From a checkpoint of a small transformer trained on Wikipedia.
Architecture: biases, tied embeddings.
Each number is 200 + 20 x the weight over its row's rms, rounded and kept within 0 to 999. Layers, rows and columns count from 0. The size before them is the row's rms in percent of the matrix's.

# layer 6 MLP up, 768x192, rms 0.145, rows 237-273, columns 96-191
116,161,203,187,228,198,178,205,184,236,185,221,195,195,187,198,189,226,212,223,208,187,210,206,198,186,234,221,204,188,209,156,182,192,226,215,198,208,223,213,172,214,212,225,196,205,209,163,197,189,228,175,223,183,200,189,213,179,221,197,230,224,182,201,194,150,189,225,169,204,171,181,224,183,187,198,194,218,199,186,231,185,192,212,209,180,198,190,216,202,196,179,220,195,205,147,184
109,209,180,201,191,229,184,165,174,204,192,198,174,198,223,171,181,206,218,193,197,186,249,169,203,183,207,209,205,202,211,197,188,213,185,170,178,218,184,210,216,197,186,169,195,206,219,195,179,180,204,222,226,212,176,191,179,157,212,241,164,226,232,192,214,192,199,201,232,226,179,180,175,216,209,176,241,193,243,161,197,184,190,211,184,168,177,193,199,209,208,215,213,176,206,231,194
098,211,188,171,200,210,160,226,194,208,224,188,206,216,196,193,199,180,227,205,208,220,210,217,237,199,208,178,203,204,194,235,199,218,176,199,215,201,230,204,173,212,182,192,211,175,201,173,199,192,165,195,178,193,206,215,223,185,178,191,216,234,213,172,218,209,223,193,241,199,224,193,212,212,165,179,219,183,239,141,210,206,209,204,165,213,215,187,186,208,174,191,182,224,209,207,192
114,217,207,212,179,204,207,178,163,190,195,239,154,220,207,209,221,207,185,179,191,205,240,200,187,212,201,196,192,214,228,213,221,217,187,167,209,238,171,178,192,203,195,250,216,199,223,216,155,211,188,207,204,182,157,193,221,187,191,187,182,209,213,204,179,170,193,204,225,183,206,210,233,163,237,233,208,159,238,182,214,179,190,180,187,186,155,210,220,195,201,226,197,153,209,180,200
096,176,220,207,195,205,200,203,202,214,214,212,188,173,216,219,244,166,191,189,236,226,205,231,190,200,219,182,165,235,182,195,228,213,232,211,220,184,198,172,180,202,191,194,209,223,245,184,222,218,230,218,220,153,190,195,176,208,208,205,187,168,160,224,207,206,202,199,197,204,219,194,184,221,196,201,188,160,174,209,211,174,210,175,172,211,177,181,223,166,229,187,218,195,215,186,211
099,218,248,135,200,203,211,203,193,197,231,211,192,188,195,209,187,232,195,223,172,232,215,212,189,209,223,189,187,196,227,209,240,216,208,236,226,197,244,188,174,212,198,210,197,179,191,179,159,200,196,197,187,213,202,177,195,224,172,217,203,178,213,221,238,171,205,198,231,193,212,212,188,178,190,181,208,167,169,221,183,201,186,203,198,171,187,218,223,215,194,189,165,246,229,199,167
091,184,207,192,194,175,220,201,196,208,210,193,201,175,207,227,167,214,213,187,211,209,201,192,224,175,206,183,227,225,247,229,182,200,221,225,193,212,164,185,161,164,177,202,211,197,182,172,211,206,189,226,217,154,219,187,211,219,203,206,192,171,228,184,205,199,189,183,211,203,169,206,207,221,192,185,210,222,171,196,236,211,200,194,241,208,185,235,217,157,167,212,231,233,182,210,197
088,224,217,210,223,176,164,230,213,198,182,172,198,226,202,206,211,229,194,215,223,224,229,179,209,214,215,212,205,222,191,191,207,207,223,153,222,204,219,220,240,197,220,195,188,213,202,226,189,201,181,173,189,203,203,191,214,218,185,205,217,201,175,201,204,218,207,203,213,225,209,201,213,238,203,196,257,186,203,189,220,182,173,181,167,163,176,221,168,210,209,208,216,214,210,184,161
122,177,201,185,186,191,199,185,178,196,188,166,243,183,194,186,224,187,209,223,182,209,234,228,174,188,200,218,192,213,206,177,250,218,198,200,188,159,210,211,163,205,219,205,211,211,218,187,221,206,184,181,170,173,198,198,174,199,223,237,194,220,185,188,213,172,214,189,227,178,183,173,222,206,260,208,223,196,190,210,228,150,203,204,199,202,203,176,195,223,182,178,213,217,171,186,225
093,220,228,210,202,193,155,197,200,227,216,219,210,210,180,177,233,201,205,192,194,207,184,212,228,188,188,177,186,227,199,166,210,225,196,219,206,182,224,182,168,182,167,183,229,217,203,206,191,180,202,190,183,178,171,213,197,172,210,200,231,205,176,176,202,161,206,213,214,201,179,190,197,189,191,212,171,161,181,225,223,191,219,211,197,195,200,196,224,191,217,206,216,213,231,213,227
092,228,194,196,202,226,227,223,187,213,212,205,202,242,204,174,194,202,179,199,215,189,235,227,193,153,172,210,193,180,214,201,199,204,215,184,190,193,186,145,223,197,182,171,184,200,202,197,199,205,194,183,225,210,217,179,215,184,201,197,168,172,201,189,159,230,210,228,187,168,214,219,193,219,212,212,209,222,160,195,169,197,156,218,179,226,195,214,202,217,195,209,217,185,194,179,206
097,181,176,168,201,167,241,221,183,217,215,227,201,201,202,192,214,197,180,181,192,177,195,210,187,208,194,184,169,185,221,189,197,193,243,166,183,245,225,210,194,198,205,159,190,204,195,201,181,208,198,171,183,206,197,168,200,215,208,206,182,201,189,197,191,204,221,209,217,226,206,206,197,217,194,180,183,181,185,202,195,206,194,220,195,188,223,188,209,215,211,174,178,180,163,178,239
097,226,202,166,193,218,197,184,194,194,222,237,175,184,184,200,200,201,231,167,217,204,191,200,167,208,192,192,190,173,218,249,242,182,177,138,201,229,181,189,241,202,200,192,201,225,217,207,189,216,180,218,233,231,183,211,189,199,181,219,175,202,194,187,242,163,230,200,200,213,153,191,221,205,201,187,202,196,207,195,194,188,185,196,183,181,216,213,198,228,184,178,222,186,206,208,217
098,173,209,206,207,214,195,188,185,206,246,193,184,212,211,197,190,205,212,194,204,187,213,230,164,203,189,213,188,189,228,241,170,210,186,212,195,207,174,168,215,209,193,171,209,232,229,167,210,235,251,175,201,223,189,212,183,186,206,229,223,193,216,180,214,205,183,219,192,191,182,236,169,195,190,237,182,211,228,214,220,211,145,206,212,200,184,205,206,211,174,190,186,188,212,162,192
107,206,190,195,181,206,154,202,163,189,217,196,201,171,205,184,201,179,186,211,201,180,195,206,225,181,193,169,182,202,222,196,181,203,156,175,182,251,192,190,162,153,232,233,200,199,186,199,215,178,220,177,195,166,187,178,187,209,199,192,213,212,227,176,202,166,253,226,195,187,206,190,189,191,223,174,218,218,219,225,201,224,178,198,196,219,197,189,219,205,229,251,162,180,203,205,176
097,208,196,170,222,159,187,174,220,209,214,169,160,193,187,191,177,190,209,188,175,204,197,214,219,166,192,221,205,213,180,202,214,226,215,172,204,192,179,229,216,203,214,207,228,193,196,193,157,225,219,203,211,174,197,197,198,210,180,224,178,202,194,201,207,186,221,190,167,209,220,189,181,221,178,220,203,186,173,173,217,195,191,217,213,198,212,165,180,156,171,186,249,214,191,181,165
093,176,238,191,213,190,217,186,202,191,184,215,188,179,196,211,222,207,232,220,210,185,208,204,193,171,192,209,183,209,210,201,198,182,180,208,208,196,181,188,229,212,206,146,166,185,194,203,185,187,199,196,212,221,176,195,154,171,166,187,173,188,199,202,187,252,190,203,200,165,198,216,205,183,197,173,218,221,231,179,171,177,217,217,170,194,239,197,192,214,186,205,205,200,186,198,201
114,158,215,194,205,199,249,203,174,228,179,180,210,204,222,211,200,193,193,215,169,199,233,206,187,188,199,178,226,194,208,188,181,206,203,192,180,210,217,169,199,182,237,253,225,218,166,226,181,146,221,236,223,235,183,213,153,217,172,187,207,176,210,213,190,199,212,202,196,191,206,208,219,189,201,188,198,193,200,230,227,203,203,189,212,178,150,171,185,199,213,203,216,186,203,183,221
098,221,187,201,190,208,187,180,201,189,210,201,188,205,220,196,167,229,209,167,175,188,246,234,202,217,207,233,200,208,210,176,203,225,177,230,210,183,186,231,174,220,229,208,203,196,187,188,252,206,191,222,208,219,214,188,155,229,221,206,232,177,233,196,210,186,208,189,203,227,211,163,195,207,199,206,204,201,198,199,215,194,213,227,232,209,218,197,216,225,191,173,194,204,218,232,214
103,226,160,195,199,245,205,209,179,197,194,169,181,182,230,240,187,211,217,192,205,199,188,176,194,179,192,212,182,196,189,240,196,223,210,203,208,163,220,212,177,192,214,215,175,227,198,187,159,226,189,168,201,172,176,214,212,194,194,196,186,189,229,208,175,193,195,185,155,212,204,173,219,201,169,202,210,196,216,226,215,190,245,194,219,158,169,228,214,202,200,250,200,195,218,188,213
100,194,208,192,206,208,193,225,186,234,168,171,231,191,219,186,235,184,204,224,165,167,190,178,204,194,195,177,184,216,214,178,203,195,216,202,197,228,210,192,200,214,227,182,183,240,226,192,234,202,178,181,207,230,226,214,219,210,208,186,197,207,137,179,199,213,234,199,200,195,185,194,188,189,205,230,197,193,221,186,216,220,174,217,190,220,216,205,200,174,170,211,179,187,195,169,193
094,200,191,196,174,173,166,179,188,216,197,215,208,178,182,192,214,213,185,213,213,189,246,194,222,168,171,179,200,186,212,255,226,189,194,212,196,198,189,233,182,209,183,203,208,170,236,203,213,215,218,198,201,207,194,161,203,189,214,219,183,190,209,230,188,216,226,211,218,211,197,189,197,203,190,162,206,212,151,213,177,213,160,221,192,215,182,222,232,208,219,189,196,228,212,201,212
107,202,175,187,176,272,178,235,185,196,204,185,165,218,185,190,232,232,209,180,231,206,202,205,213,177,196,234,193,201,212,204,186,182,212,163,170,213,200,176,205,211,210,192,185,196,200,194,202,199,184,191,201,199,235,205,202,203,210,214,192,200,213,221,218,228,193,170,232,218,287,213,181,207,196,208,208,188,238,169,197,241,192,187,203,210,208,182,202,213,187,200,242,198,200,185,198
091,203,185,194,137,177,191,213,185,179,166,197,194,195,208,212,191,182,227,162,209,220,238,207,232,188,185,233,160,225,185,197,212,196,220,190,190,228,217,187,187,197,210,180,158,224,192,216,219,205,205,184,192,202,199,212,224,185,197,228,193,205,215,188,190,212,220,189,196,225,198,186,198,221,185,186,167,188,198,240,204,192,193,218,226,194,221,203,188,207,182,207,211,197,221,194,242
101,183,226,214,233,225,173,208,183,219,225,161,192,221,184,206,233,221,182,212,192,169,187,240,221,189,182,206,192,211,236,195,221,201,228,201,155,215,208,208,194,187,220,195,210,214,191,228,198,217,198,211,200,228,204,186,183,198,184,197,187,179,232,208,188,183,222,204,186,216,178,198,190,222,203,166,173,210,207,216,203,221,189,182,176,171,210,176,185,202,171,187,183,195,234,221,197
107,162,208,181,211,167,170,205,193,212,205,181,226,201,230,228,170,180,218,193,162,176,237,208,212,234,185,233,176,227,210,184,199,208,193,201,212,187,215,211,190,217,186,208,219,201,231,191,177,188,176,194,191,185,204,234,234,184,204,208,180,205,196,205,186,195,198,213,210,220,176,198,204,197,206,228,220,186,186,196,171,219,157,171,210,192,239,190,200,203,192,236,183,170,182,238,183
110,190,224,197,229,193,162,194,242,218,210,220,179,245,188,192,201,205,179,170,177,186,206,185,193,172,228,192,191,181,225,195,183,213,194,168,215,231,215,219,207,205,197,190,199,196,206,175,173,248,197,192,194,186,180,226,193,231,189,159,200,191,170,224,196,208,209,219,208,191,200,198,199,195,206,227,165,196,176,131,229,195,189,215,219,209,192,183,222,233,220,195,217,180,200,152,204
095,177,160,231,155,198,206,194,196,215,163,204,234,207,182,162,211,232,195,181,221,216,211,170,217,182,201,202,217,197,191,227,255,193,207,220,225,198,210,197,197,216,177,197,227,235,201,214,190,195,220,198,206,174,184,187,228,199,209,185,181,229,187,219,213,197,209,214,208,211,210,204,213,208,170,190,182,207,199,191,210,215,203,195,228,203,186,195,213,192,170,191,176,193,206,214,195
099,212,215,239,187,181,201,217,231,211,179,207,187,218,195,163,157,178,228,166,181,192,195,170,172,212,197,190,214,227,183,195,196,169,194,218,214,255,203,235,162,191,217,199,213,205,201,221,197,188,179,184,234,203,194,222,188,218,237,218,209,194,181,213,181,226,218,186,246,194,180,162,235,170,205,187,188,187,207,189,184,214,177,213,183,194,183,193,187,188,173,202,245,205,233,225,219
105,169,153,208,199,214,200,196,179,219,208,194,172,177,203,162,171,241,188,233,203,200,195,211,201,205,211,181,206,248,215,192,209,206,191,246,215,203,212,206,213,234,179,213,198,210,167,184,207,193,169,233,202,181,193,192,183,213,208,195,192,221,235,215,194,251,183,164,195,210,222,225,197,198,230,189,218,196,173,213,222,185,204,235,204,231,191,186,184,187,176,196,199,178,199,234,185
106,200,238,186,210,177,207,257,205,182,201,208,229,171,205,219,243,169,214,175,185,224,155,212,208,185,181,212,204,187,182,202,184,228,243,163,179,202,193,200,209,195,202,186,192,171,166,182,199,190,211,227,221,183,187,191,226,202,178,191,212,217,204,254,198,190,212,214,220,196,160,205,193,169,218,181,193,195,179,202,186,239,200,204,219,200,201,185,211,185,197,217,159,170,196,185,205
105,211,183,179,204,209,163,172,230,196,233,190,216,190,188,250,210,181,205,238,182,193,213,170,198,170,172,187,218,223,210,228,186,207,150,243,197,155,184,211,183,212,209,194,174,213,193,229,231,214,202,189,215,223,187,160,219,180,198,216,197,183,180,213,224,181,173,182,208,218,210,196,199,180,197,241,168,205,228,186,233,232,216,194,196,165,183,208,237,209,238,233,196,204,197,210,178
110,224,188,213,161,211,190,183,208,198,232,180,210,201,215,223,154,181,207,179,200,194,246,176,177,196,200,178,222,223,205,208,210,195,198,235,221,201,162,177,201,196,179,182,168,219,194,185,180,218,198,202,206,190,213,201,241,202,243,226,195,210,180,190,219,198,220,224,211,207,193,209,159,223,216,189,197,254,171,212,183,167,203,212,220,179,210,165,218,217,193,196,221,219,187,159,192
090,232,190,219,210,192,202,169,196,226,172,261,198,163,227,209,204,175,213,165,221,173,191,190,166,181,195,213,177,182,209,207,180,234,236,195,235,188,203,205,181,214,241,172,211,197,222,169,182,210,163,204,198,196,219,238,210,193,191,200,179,170,215,197,184,194,188,188,208,216,215,203,189,216,208,206,229,184,183,207,191,175,175,219,175,199,207,190,186,225,196,208,169,234,191,196,205
092,203,229,179,199,175,230,189,204,187,214,224,203,194,186,216,167,202,200,236,204,187,182,203,198,196,214,214,186,208,228,233,155,147,200,166,222,191,187,203,195,225,224,218,212,207,175,198,205,240,194,200,200,222,193,241,241,201,192,181,174,197,194,201,187,184,187,196,190,188,204,211,203,173,190,188,185,190,229,253,207,200,203,222,185,195,218,192,218,185,166,196,173,208,173,200,192
099,206,197,184,177,221,181,213,231,177,175,163,205,190,183,202,212,181,204,212,193,196,227,193,194,156,229,202,189,181,200,206,190,199,217,201,209,198,223,130,189,207,203,190,187,189,212,176,218,229,211,205,223,219,191,209,219,196,211,177,194,203,215,207,210,208,214,207,174,189,203,224,211,222,202,175,221,193,230,232,201,232,232,203,179,213,231,210,215,213,179,211,205,207,201,194,223
101,212,183,207,235,168,200,209,199,227,172,213,190,212,206,199,194,202,179,181,175,189,194,218,194,186,181,171,197,197,225,201,160,200,196,203,218,147,168,201,213,236,205,235,215,219,189,216,155,205,218,191,184,208,197,214,180,218,223,206,190,178,163,205,212,199,211,199,222,202,223,243,158,175,176,199,215,183,180,240,180,205,149,186,185,193,185,174,203,247,216,223,214,178,206,179,181
# layer 6 MLP down (transposed), 768x192, rms 0.142, rows 237-272, columns 96-191
111,169,186,178,174,164,204,229,184,237,217,214,206,175,156,191,204,188,201,194,223,168,188,183,197,200,200,188,222,238,188,176,174,207,230,228,206,175,203,193,212,203,222,205,212,207,201,167,181,233,226,210,177,208,166,193,193,207,188,198,202,232,223,187,153,223,164,242,180,200,214,170,214,233,174,193,182,215,236,175,185,195,190,189,194,175,197,205,185,212,204,201,208,200,195,229,158
112,209,182,214,203,229,213,198,221,207,235,190,197,228,235,221,196,238,178,190,225,228,203,199,222,196,201,179,196,203,193,190,184,149,215,174,181,211,185,213,199,217,210,173,206,194,220,206,193,222,195,211,187,200,223,203,201,175,205,174,218,223,206,205,214,186,144,245,180,178,198,178,216,216,212,213,232,199,234,163,220,195,229,179,227,186,192,204,196,193,234,207,206,204,220,195,185
093,181,208,221,203,198,217,215,218,217,188,205,222,191,173,196,162,164,197,210,220,211,215,199,216,224,166,198,235,224,195,200,227,207,187,224,218,180,183,135,204,211,213,191,205,200,228,207,179,229,179,183,182,222,190,200,216,202,209,205,203,212,208,199,206,204,232,211,218,216,247,175,180,210,201,208,215,212,204,196,173,251,190,255,188,202,194,226,218,193,212,181,216,177,191,191,137
059,216,206,224,184,179,182,228,206,221,175,202,180,190,212,212,226,212,200,191,167,225,187,237,201,209,193,185,232,182,190,205,200,202,181,208,210,177,224,239,196,213,220,196,236,210,193,194,189,164,173,183,196,211,221,161,206,196,211,194,171,182,221,175,212,209,188,190,202,173,224,202,201,177,219,183,197,181,181,188,208,213,195,198,201,258,164,204,177,207,195,179,184,194,213,172,220
083,209,222,189,199,193,214,193,175,201,183,197,193,238,234,210,199,221,199,176,213,225,161,176,180,193,204,200,197,167,200,240,216,226,191,211,230,198,213,184,191,179,244,171,209,183,183,211,201,219,188,217,189,216,174,233,216,224,210,203,198,228,194,202,177,205,176,180,224,198,170,188,192,222,232,217,203,230,209,198,183,223,183,195,198,175,189,205,233,197,223,278,164,195,223,213,212
119,196,172,238,194,224,195,234,215,231,177,200,236,181,184,179,227,209,204,228,214,152,199,186,186,196,181,196,155,203,173,196,192,208,198,176,189,187,179,212,192,190,200,223,209,194,202,229,246,202,218,232,176,210,189,218,222,181,204,214,187,180,193,222,179,215,196,182,220,209,202,178,198,212,202,202,189,215,171,199,220,215,211,217,203,230,200,229,193,180,213,205,205,199,201,222,244
078,204,197,208,191,201,186,203,199,188,196,196,223,187,202,208,239,159,216,158,178,226,256,217,236,188,216,214,162,206,178,197,189,214,184,166,233,197,197,184,212,200,188,223,186,215,168,192,208,199,197,181,196,190,205,199,209,208,197,164,172,228,245,199,197,181,203,182,191,192,199,204,223,188,162,245,198,231,214,182,205,170,197,237,188,202,183,240,222,186,166,185,158,209,210,183,203
101,235,209,185,168,179,167,176,187,179,207,206,203,229,176,240,249,202,198,157,206,220,184,198,210,177,182,232,190,195,216,180,216,184,190,228,201,215,198,188,187,202,218,226,177,191,187,220,202,209,227,210,187,180,198,200,198,197,241,206,193,176,185,171,197,193,216,223,174,195,211,196,165,212,204,247,181,202,217,199,190,189,230,206,203,204,218,177,213,185,160,176,190,209,167,186,208
131,187,191,171,209,183,212,199,196,232,212,204,170,199,189,197,218,200,200,161,172,222,203,165,202,194,200,216,191,173,197,195,192,199,231,207,202,232,193,186,177,193,193,181,210,196,202,199,220,196,178,182,224,235,213,232,187,157,219,237,175,201,215,238,200,212,179,202,213,184,196,169,200,211,220,230,205,177,207,241,213,219,241,216,178,205,176,171,227,196,192,254,195,217,220,194,210
084,172,216,195,216,160,186,204,184,195,210,195,213,200,177,224,227,159,216,198,245,162,177,187,199,194,170,172,215,179,206,222,186,220,220,164,259,181,173,189,226,202,192,206,237,197,207,198,197,204,205,222,187,248,203,189,186,185,176,222,198,210,238,243,236,213,192,178,215,198,189,228,154,226,197,183,227,205,211,203,197,188,196,217,183,158,192,220,198,231,187,223,218,176,192,191,209
105,185,201,224,177,226,184,209,186,190,188,206,192,181,238,222,221,165,189,174,218,217,209,220,219,207,198,218,187,171,205,161,211,176,194,199,176,225,186,204,195,213,218,183,183,223,235,190,189,214,216,213,178,172,218,178,169,201,176,207,197,209,170,201,211,163,165,177,229,195,208,191,185,245,218,204,238,220,179,180,171,199,201,184,216,191,195,212,165,237,219,211,205,212,203,197,172
110,166,230,226,191,177,206,203,193,222,186,216,192,211,204,203,200,210,215,161,194,198,174,165,208,169,210,217,189,216,212,228,209,209,228,172,222,214,217,179,185,235,212,199,206,230,205,192,204,189,223,165,211,156,185,204,182,194,192,179,172,171,218,189,215,202,222,183,184,184,198,160,179,192,186,207,225,187,223,199,203,175,166,223,189,171,208,207,202,173,172,184,199,220,216,217,191
099,215,172,222,183,193,221,200,219,223,189,184,238,177,219,234,184,179,215,205,235,167,213,212,229,206,169,205,176,223,206,199,199,187,215,232,192,194,199,198,217,238,213,202,237,194,182,209,190,194,196,219,180,171,181,193,186,172,188,205,193,200,197,224,178,207,181,232,160,195,195,204,201,224,229,187,224,235,214,161,226,195,216,171,199,217,191,197,192,155,223,213,190,200,222,173,209
106,186,178,202,171,207,210,223,215,207,202,157,191,160,203,244,193,203,183,176,217,191,176,227,226,183,183,169,169,138,221,181,185,195,213,229,189,196,196,169,175,202,192,168,221,221,210,218,176,213,221,207,206,170,202,200,230,205,198,208,200,194,214,215,205,182,220,191,205,224,200,226,188,204,208,222,199,188,214,229,190,246,187,190,220,223,178,183,207,211,190,188,227,226,190,207,180
058,217,226,217,206,197,214,204,214,226,196,227,221,199,187,185,204,218,170,218,194,164,236,221,246,225,195,169,232,180,193,221,176,192,183,173,204,231,205,219,184,174,228,216,194,220,181,182,221,212,194,178,224,214,208,205,186,186,206,220,170,238,177,189,195,190,186,196,192,188,214,206,195,218,187,207,181,188,196,237,227,204,191,211,166,237,190,149,223,187,208,247,200,199,190,204,211
088,180,193,180,188,219,219,207,181,212,234,227,265,182,159,180,202,190,206,178,182,179,207,191,171,203,161,140,215,179,189,214,196,207,179,194,211,241,201,196,144,234,198,186,167,213,224,213,212,163,218,187,223,182,215,220,201,180,205,182,187,185,206,228,173,198,217,211,179,208,173,192,174,211,232,192,197,205,216,159,202,208,240,183,186,222,178,198,216,206,174,206,224,159,180,200,211
106,197,201,182,213,172,200,199,167,215,228,179,195,171,169,202,203,197,213,212,228,218,208,204,186,214,238,181,198,215,184,212,226,191,179,236,180,180,212,209,211,181,216,200,207,179,191,218,173,167,206,217,179,187,190,231,184,180,198,210,225,229,227,177,232,201,214,219,181,231,208,224,200,191,177,216,195,247,201,203,231,215,230,215,183,216,205,223,183,213,225,198,208,197,187,180,225
110,198,183,186,222,192,236,186,185,228,180,185,192,203,201,207,180,172,207,224,197,162,221,190,178,181,204,193,224,187,193,189,183,189,199,172,188,221,195,190,215,220,227,191,233,187,204,232,209,172,224,229,217,235,187,182,176,224,199,176,186,209,169,196,214,197,240,225,164,163,253,178,217,216,216,203,207,186,201,175,193,212,237,224,205,189,181,221,238,195,208,226,199,143,201,163,212
106,214,179,187,178,198,216,204,232,186,203,170,200,220,188,210,179,201,176,222,210,182,214,211,193,214,200,194,203,208,183,228,184,197,157,214,210,173,189,198,185,218,194,205,216,205,217,186,221,210,197,184,163,171,194,193,189,227,178,191,225,225,193,189,207,188,187,193,184,193,206,202,173,169,183,209,205,221,206,173,209,241,197,201,215,163,204,207,210,191,256,221,218,207,201,198,230
081,242,200,217,203,208,185,232,216,221,207,212,214,225,212,189,191,197,189,220,161,208,210,220,224,191,214,187,215,201,211,215,219,217,196,195,220,215,194,190,202,176,207,212,236,188,177,204,181,221,187,214,243,224,202,166,196,208,198,175,186,168,187,172,205,208,191,215,192,205,194,216,210,182,200,215,195,192,177,226,214,163,185,160,209,221,200,197,224,190,215,186,199,185,236,175,236
108,200,187,214,201,172,194,198,191,217,259,182,164,203,210,232,177,197,190,201,230,201,192,203,222,196,246,239,207,175,195,194,190,221,206,189,188,201,233,183,222,207,192,220,180,173,197,202,202,203,159,223,174,238,200,189,177,237,192,159,192,203,215,154,190,212,206,197,187,174,196,187,199,191,203,180,190,187,185,197,200,219,211,197,197,205,169,194,182,164,222,213,202,189,247,197,178
109,231,227,236,202,201,197,206,208,205,213,209,222,234,223,206,151,223,215,196,196,212,185,198,178,185,171,202,244,188,194,182,184,188,210,187,223,224,218,193,152,210,215,195,215,223,188,176,228,205,181,231,182,217,189,198,199,239,225,198,209,203,202,217,221,183,202,208,178,185,205,200,201,220,225,169,215,222,200,189,191,213,188,201,197,204,188,172,190,167,175,205,151,197,213,172,221
103,194,202,208,205,222,190,246,214,201,197,204,217,205,187,201,198,184,185,161,220,149,225,205,218,215,233,218,220,208,216,191,232,213,218,230,176,204,200,191,203,164,227,174,225,206,207,169,168,219,190,186,200,209,181,187,191,180,185,202,202,175,242,192,195,199,200,171,194,213,194,190,186,233,183,185,203,220,211,200,194,225,193,224,202,236,182,202,218,219,195,211,226,191,172,196,176
085,184,176,212,189,214,230,201,213,197,179,197,210,184,190,192,199,219,202,214,140,214,203,200,242,203,173,196,218,178,206,210,215,184,214,215,204,184,227,215,156,220,225,204,194,175,203,218,190,185,250,202,190,179,211,179,213,172,232,218,209,204,193,215,189,200,197,201,215,204,254,175,157,180,176,153,205,223,184,212,193,178,165,203,231,186,193,203,222,213,174,225,207,221,228,184,217
098,212,219,209,204,212,149,179,159,242,211,209,186,187,195,207,224,216,182,209,177,179,175,194,195,206,198,185,188,213,208,225,190,193,204,213,212,189,195,219,164,195,196,218,192,194,239,192,224,220,205,191,224,216,201,236,194,196,197,209,193,221,219,230,217,206,180,185,208,192,205,159,226,205,184,179,196,211,232,177,231,165,169,195,224,171,220,194,207,212,221,185,241,220,195,211,221
098,188,218,223,189,223,171,171,179,199,200,193,223,181,210,190,206,219,222,221,207,167,196,206,169,215,183,205,186,199,211,194,178,162,214,187,177,202,176,226,215,179,167,192,165,210,183,206,167,187,197,206,200,210,175,218,221,202,197,201,208,182,200,185,177,181,199,201,218,232,195,164,183,177,177,199,211,161,198,205,186,211,172,168,203,236,185,174,222,186,168,207,180,220,162,236,206
062,231,205,202,208,192,184,192,222,193,181,229,203,186,178,233,240,195,215,179,182,200,212,211,217,186,223,145,191,180,172,211,217,226,192,186,225,178,214,229,181,203,213,205,219,181,190,208,198,217,188,198,218,206,221,187,202,202,191,214,173,225,170,187,213,221,163,198,189,222,173,225,185,186,225,233,181,184,158,184,214,193,197,178,191,233,190,193,185,174,210,179,217,229,195,184,180
095,185,176,192,187,218,218,189,192,208,195,190,195,212,188,199,178,232,226,225,205,245,257,177,216,199,216,208,219,195,215,199,221,227,210,213,193,208,176,197,207,203,222,167,190,187,192,202,201,229,188,205,183,190,213,177,201,193,191,218,237,201,220,197,172,181,195,180,209,236,200,218,176,218,180,234,202,207,215,206,157,238,195,193,190,211,176,213,195,210,180,183,232,194,184,204,197
089,199,188,206,216,198,212,203,221,207,220,213,202,188,174,177,229,182,218,154,221,190,208,232,194,222,257,206,195,213,238,209,207,143,186,231,193,161,201,206,210,195,228,194,188,187,197,199,178,179,201,193,216,227,193,202,189,202,220,198,202,214,208,194,204,165,192,188,218,171,226,145,231,214,226,179,167,199,202,184,217,199,209,202,223,196,198,231,175,227,196,200,184,183,204,182,190
100,205,196,168,173,201,214,168,215,218,203,194,167,183,198,185,215,202,206,173,164,225,228,211,198,206,178,211,190,162,193,197,231,187,176,200,201,238,206,173,201,212,198,171,174,183,188,191,195,176,213,223,236,184,208,186,210,198,213,190,163,196,195,205,201,195,228,175,172,229,186,165,263,205,213,224,195,211,192,221,168,180,201,182,180,201,208,165,201,180,158,209,209,250,202,207,236
080,224,185,229,203,203,183,250,234,192,170,213,188,194,197,190,219,198,183,203,172,241,205,208,225,232,187,209,209,224,170,193,169,175,155,222,224,226,201,243,207,185,202,204,216,210,185,192,196,214,193,210,216,190,213,224,184,202,204,181,195,182,179,192,178,201,172,218,184,214,199,220,217,242,217,202,201,187,150,163,192,198,208,191,158,222,178,211,248,208,191,174,200,198,183,208,206
111,214,173,155,185,235,193,205,243,211,206,193,186,183,198,219,234,165,208,212,199,173,214,162,203,179,166,221,202,186,201,209,185,184,190,243,200,200,162,217,181,200,224,202,175,203,181,191,209,235,182,205,210,207,192,212,183,187,212,168,221,168,165,217,199,182,176,226,214,193,224,217,178,206,192,237,189,203,222,197,213,191,194,209,160,158,212,203,199,234,220,213,198,197,151,201,214
061,219,223,233,216,215,194,195,207,215,206,206,219,198,171,209,189,202,206,221,190,218,231,206,221,217,209,158,233,227,191,197,189,218,203,195,224,171,201,187,201,198,216,181,192,200,200,204,149,211,177,176,213,222,240,206,215,229,208,221,143,187,198,168,170,200,188,200,175,181,207,221,171,196,201,180,197,168,205,209,188,215,192,191,200,211,197,191,217,195,208,192,210,231,191,165,186
078,188,198,184,216,221,219,205,217,199,215,196,209,222,201,219,235,179,219,210,208,241,158,204,198,195,200,181,189,186,209,177,197,214,202,192,213,247,202,199,198,212,191,163,205,208,210,228,234,224,250,214,221,188,201,179,206,234,195,195,179,209,162,204,201,213,211,232,196,213,226,197,191,209,216,225,182,209,171,209,196,196,202,201,199,196,218,213,207,157,198,207,204,182,210,186,194
098,198,183,239,206,207,198,168,181,195,230,202,192,181,215,193,189,191,236,228,186,197,196,203,179,226,170,226,171,188,197,162,164,222,191,221,173,213,198,185,215,201,217,236,194,199,210,192,213,220,218,182,183,203,207,188,192,216,174,220,166,208,179,202,216,172,204,217,222,161,209,200,190,216,194,203,228,201,211,183,178,184,183,175,180,249,137,242,205,201,208,189,241,217,207,162,173
091,228,238,222,161,217,170,203,228,197,228,225,190,175,206,230,199,219,195,173,206,196,190,202,181,203,201,181,220,196,203,189,203,187,180,208,201,212,208,218,218,177,229,163,190,212,187,217,225,179,150,170,210,152,188,189,182,161,223,197,210,224,172,211,189,209,183,227,222,186,191,206,188,215,191,209,202,186,153,199,147,193,198,214,206,207,209,192,210,207,184,207,222,195,230,207,184